Weights of a small transformer language model.
Size: 16 layers, width 96, 3 heads of 32, MLP 192 SwiGLU, vocabulary 1024, 1.72M parameters.
Architecture: RMSNorm after each block, untied embeddings, normalized queries and keys.
Each number is 500 + 25 x the weight over its row's rms, rounded and kept within 0 to 999. Layers, rows and columns count from 0. Numbers have three digits each. The size before them is the row's rms in percent of the matrix's.

# layer 11 attention key, 96x96, rms 0.215, rows 0-95, columns 0-47
084:439513509495495546513501505500470516467433503494487520498538502507483519517485548497499470502519475497472512536507492467508469485545501500482502
093:477552496449528471475496513473501577492518523518487488515490512522452500566504492527482474478513509524508452482508524479504519476518506515481468
089:520508484490456501470488478511465443526490476493529535507548500429542499511504505512468481492520496477527542476504496563463520528531524491493507
089:479466501513493540502498493490512503463489433505492572478458517466508524531542499490488451499510494464498515499513479505502513479461517485545520
102:465529509512500495475509477524488490475511496473511478452496494549569466491539495502465504517495532508502516523511490455476492498455526522511519
096:513512494502535481455471495518485512535485497483472513495489452548518507503538513496534468508463501463498543499507483529522529469518542536552508
103:461487488463529521519421515507444496472491529472476451487478472518510513486496495516548485476517483479519480496466516475494538506486509483536483
088:506527433520487477516494511487529505494501532500517501517557535500474479523518484502455527474496525527472505543474501489529495515502518539492502
098:516524510518518492547535489450483546493515513530493521503509513501458499523521508503529538453516474544529517454501469497484531534545497479501487
097:522499521455480537528446459498462508500516490480502473494477509507532478573534546459522499513487492509469505513549502503524505533495514482488520
086:458502509488494518442472504501519515501431485507507526494465508538537502493502516510485511517511526445477511515508506520538487517494510527512511
096:516518443514531500564502537474517533461495498512551524503519547478444475514513509485527545505503517519534506486524495500504506498538464512469466
090:541492500455526502515506488513480479449496489510560483484515502483521526477519511501480554510509556515515484513444469498510498478494496498475527
089:493498500468529515536479509491493503515491543509500493495495474482483502485496500422506508487476500525523533506462515519494562476498540532481476
099:495493472480502481454524454498471507475525482505485476556529473492506506487517503508521504487522534474492524492529521510509456477455502532466481
107:516476483458474549490488486487500500506487524507440543475511506477538473531533490513538477489531488478531473521535468506534495537510521518511465
085:513485463499515493515497517477493496489533480475515468549513546508462519521471475478503522472502485502508498468471499510507533503518482511489490
086:480527508542516468504520511519515482501506491497532480512477485504513506504526471499510479527516509483426526511487500496430485483467514468513513
086:491499491481523564506459482476493538483490459510522516490500507491514490482524500491584504459489488523522477497492541537546560492516519514518490
095:487429519533454478540509494488490520486460513500485497525524555518447496496522473489486507503497512518484499473455510445482493483489502531497493
095:492490512456479467466511523513537490512484491487491465517519499480469477484487498542446542495511523479522550500521487491478524527438489482501492
099:512499535475504512463499506510479480484518419488470491502502470486538477479533510483513487543506475490502487509524475480507524506496442464560532
097:480513488434468505474482514533484457524528508540486459476493515461510533512543508493498483510494517489502511499495448508492510501476523485497471
089:497496495488539494543512501500563540518495441525523534535498499502516531458467488527529514457497496492513571499504514481507519484492517480492537
100:499524506526531450503435494512522500556475479521501513531489482519483484497512500484485521474500521525493493501513515496477527550520497509517494
090:517500479465460499502489548469497537491479469508469532521477498522508496524526520548535526547507488476543480479507526479476485495511504505511518
093:506490528456486524505555526520505516469498533468518532499515457494497486491527492471501461484529485508554469535490514473528486478525566509523522
094:463453477493468483509506505469511488516479501503480504449517474468502546516419530475538511483489489518492505524522490497482514490523468484490501
095:512533527499520525477480511567504469522473490525498526494491456498470508548514496497507521491487504510516536508484520527494460493523478495484510
101:498531510458512497467502491500457457522475517543459491540464501491510522505528520500546461512480472478540483526501511558501510473516495481486478
088:490469471541551475546506479491511503473521493500524497539485515452557499500479502496478490524482522527516489534498510477514479522474470499521503
093:514499493467483518502535472501495520490464507507508467525485473531508497483496502512513496511505469516502517553494540522533511491501533494533492
088:493494494482494531497498536509497505512496503501496469491519511462531500499497469495472517477527429496476522490460498515522507465483539463491548
095:547498483496474465567459587458509482508457493483478499495514475486508487488528508510531488506520500516539502487523470524491486512482494495498490
096:524546496463529513515479520485509535555561476484480511520477531529556451528478533465507463477500485537516502467498543489493518485480502503517488
089:502513530478484523474514498488510514463493535529471437500493450536503467515494495511482482537499512467548490511494522510525544516518518500546501
076:488494475522503507480477477518489477549517487477523477487439529523518497494492516498466524502473493493468505484480479517451502510529483518523503
082:499504470505531516495479555513490507493498478530485496518545512497502503459477534496557496470504519454463467474529460502482513460484530489497520
086:504493507528474558496490502554507532501542514511520538484522500494485486530485486484486461491484538456536459523481501475492499517524533541476538
090:486485532488436477510520538526481452538538514455494508517506473491473478487458490489491518527486471494443476517533509532502501518501499482513549
089:550475528458529477521512502546497515505525483505498466500531473455500476452494522507503523468493489486523521513516527513486527479475548544473473
090:458516498499530474478511461466505485496551473531521455532535491479496494524466516507545497503546493485516510500501497479510524538482493495442475
087:486507465510514474502450524559495524498499490493469496515557541526473506483519438537522524476501517531497499471492534520479525530508429496479539
096:490488536487440475419523491470487538541476503452510531482475478491501504505509505557468492504499497503507500500561507505530489498511465498531505
081:530454494484511499487511472452486508564500509513527503460502506487509524503517563507522491470520527512486501500497497517501490515522514467466543
079:475481524501453513455522524478489503450513524531512476484492554499507500484502469521497522512495507518469468520499525512475482430545448530474508
088:530523461463528485465517522493524496531494512517469499500521491514472469517497441488496499502540492564509477476500528507491530508501495513523487
097:465473530532511509494507528493482502472470473497483506508513507491496505478496511512498496453509490527485502485514476499518466520511546492491508
092:489493480510540503491524510488498484488474526538530511483481540435492479500520523539458497474493514504531521479490501506486488484496528474495511
090:497465444505485499523470485453494524510497493471534466486512518483477501532505495489541533525492514539520507488490525505483482469514539479473486
091:529517473517461516545512471491501535528494525502509501519468523476474514482433500508530523473518516488483491496539503463513501447493491499499522
087:479502491526558517468491506481532489477495510494476574486522505499513505542513504498534510491508487416503511473496543500469507503504507478512520
096:489493507501509491469512475489505480510512451519477527530477446522503478476520456533488533514512503466453514475513478511530519509478564535464508
087:487514520529523484497467524503508541477500500509503518497465502523549513541512503471472462508510485514466495492470473489485518445489494515517517
085:486460480492475493496522538523511504494522516490474499525502538500506522528515545480544517479509508521485447484469536451484503506496503483519496
087:500464489520481474495527547475509457468495559480521479492466556509514478513474526546501525495521472529463499496575470502505528534484500491502505
077:474498461492492500528496515558468476524485508486440517516500480523480523531445508457523514518516494487472531506478523476476475521486493439479515
077:530471460507506481517438508529511483518525475473511520497462532475495506478487474466448498535486497467508496476482464482483503513485448526540488
084:432530484514511494490499517475516522492464509492509476498472510562452543472535453530504470500514500462505482483501537476473557472530540498500487
083:465490478529468501471514482509504474507511460484462485516511537485485532509476486487483450474513499515519502493461482475480518520512527462507471
079:516453479505491511456534480548504496466514518509456486522485481530498528507463490511521496493509549512515543482434534515478493506486514457497512
085:519448447489503491482513536494499513466478485501500524488529513494526548517586543486498469507514466522503524527487513542511480530511506564464500
087:498483477518519495525470524466534523524508525490510453512515514508482519539504551461487506524537545496449519496483517503523466513477517510478530
084:479507494477475540476554523488520503518525546498509517499493521492452473503516459488480487470495500500543482437495525483464490525503515484530486
128:478474511438491448474479508511511514502492492544515510500513530502498454476533514511542523523493515506529495526500503540483507480489507504508506
109:501524516503564524461514504507500534509494492504487477480469495519538472489481513549473511481540487478471513487541517485544448478482500454497523
109:509478500503490503486528490506509485498526495486480507489549512485508471487492520472488485529414489469540570497516506524498525524475485492527501
129:510514498481486503512511542498499518421512498489519433480505555500520529538500488494475507502470485523545516505477491513475495506501470485540469
109:486500502509517485465470487522481492456504508528462491499446501489546509453516501488544445526485470559485511511482520482512482508521501492496557
126:506508491515538533498469473487493522570519551502530492488515497500476479500482511489516477521489489499487484545515490534531487511497530509543493
116:512477495513498562483542447496537448499479514503497511488466453480527509507502502445483453507510511510508522495509456515511511506493554530524507
121:473482536496518521458514474468479480532477462499510451487489502540525462509488468517500469548537502456520473500452500490489505479516502471525502
114:458530458561464460501513530550544480505500485460503502518467540499498501475521519499457524483524461538521498494556492503523489534486502514526456
121:500513494496506487507505512511516470584500518523498501486435551505563477545503506462506533524458474522458520481486523518531494474499478491487504
124:516511519483508513465456519508504563496537504517478472502505504512513495464508532473470533500518482433490508530449468461497510507479446499523505
109:481531511500533474481495479489517532479528512488457527482509538496477510518490493494521507462520526487505503507474492515542499540487454538494516
107:510542499524485495491471533490485524517490547547537526447499501541494492494497538563492476500485558501496507516493511481530500540516485478507528
105:474514497497564506511516480524498518482494514504506478493534480535483451556529484495501516487496529516509503518509521463497469495493527503476494
118:541472493487503516518487489520519531478490511479492459476493487506469484499486509513496511521514501494562515519492523461517492471532531535479506
121:476492478546470503486498513488486501480447453491459530499529522517514513507488498529444488518474496456477520517539506474501492498501474515512500
114:535536496536519477511512512532497482473543490473521525523487546498533546484506513495503462514490508477476534501493483460473492437484508471499497
104:526510520513478536449471477515516480506494457498475520499494509520478510469486485510439537487473502538477498505493479540521523530501522529522482
117:468475543506479502459532483548503499494481510457495496491518473468494533525495470547491501480482508455450500511514472514480516526517502505563544
114:511513497498488485478550483516503541463510497530501518497507514494512513516454489487513519475506519538458528475536542507507496461566491467492493
125:504460485493526484501470541495507498496490520489488490500465472529510492499495462465509480517458502539531499499481487455536519470494480504520525
110:520512521454517489502507507468515470470490531481511534517494499465534472477510485508465484488475452421497495534482534548489543492509538493519493
112:510484508514519491508452478509508483471457466486490544503495488496513537494510470500519505488534464504486490544542512488490498503473488455494474
117:500464462499463508549517484484521458487498471544496477523526484472515533518476503500480523514501470455461522539469489497555499517523528518488460
117:471500481517537491524467502484508525554517493487528493489500548481479494542434479476513469522501484501476494515481523479511546503525474525529527
119:520526463486500505500516484477494507469490520499478481561485531468507505506499478503470474497476480579534499495495493475487502541501535524511468
122:478535509500471512501522526561491468499492495496497476479511519519528516497520483502515463498481448502483462485524431535491475516480532532483514
119:537497504484503525447534525507550506547502489509530509481531514470514499469536474493472489487535527504580524511506496485517498479482539461479527
110:493479544513476527498542522481518461486524537533465513495494488452455539488502501514489521544495504533466458498515502485497536502496496513510502
115:480466477504527514500488509529502486499536503453496437484500509473496510455543445546501520513481558521454511550488512534504492466479496489497519
119:490498540498471501466505496551483503546503522450497497460480474481512523538499500489461454518504475496476488519514530492495502514526448517511453
131:439479510500479531509524476498507467461501499478523467481483536487544511497521512543456528483470486502532470495490474452478500501536546493464503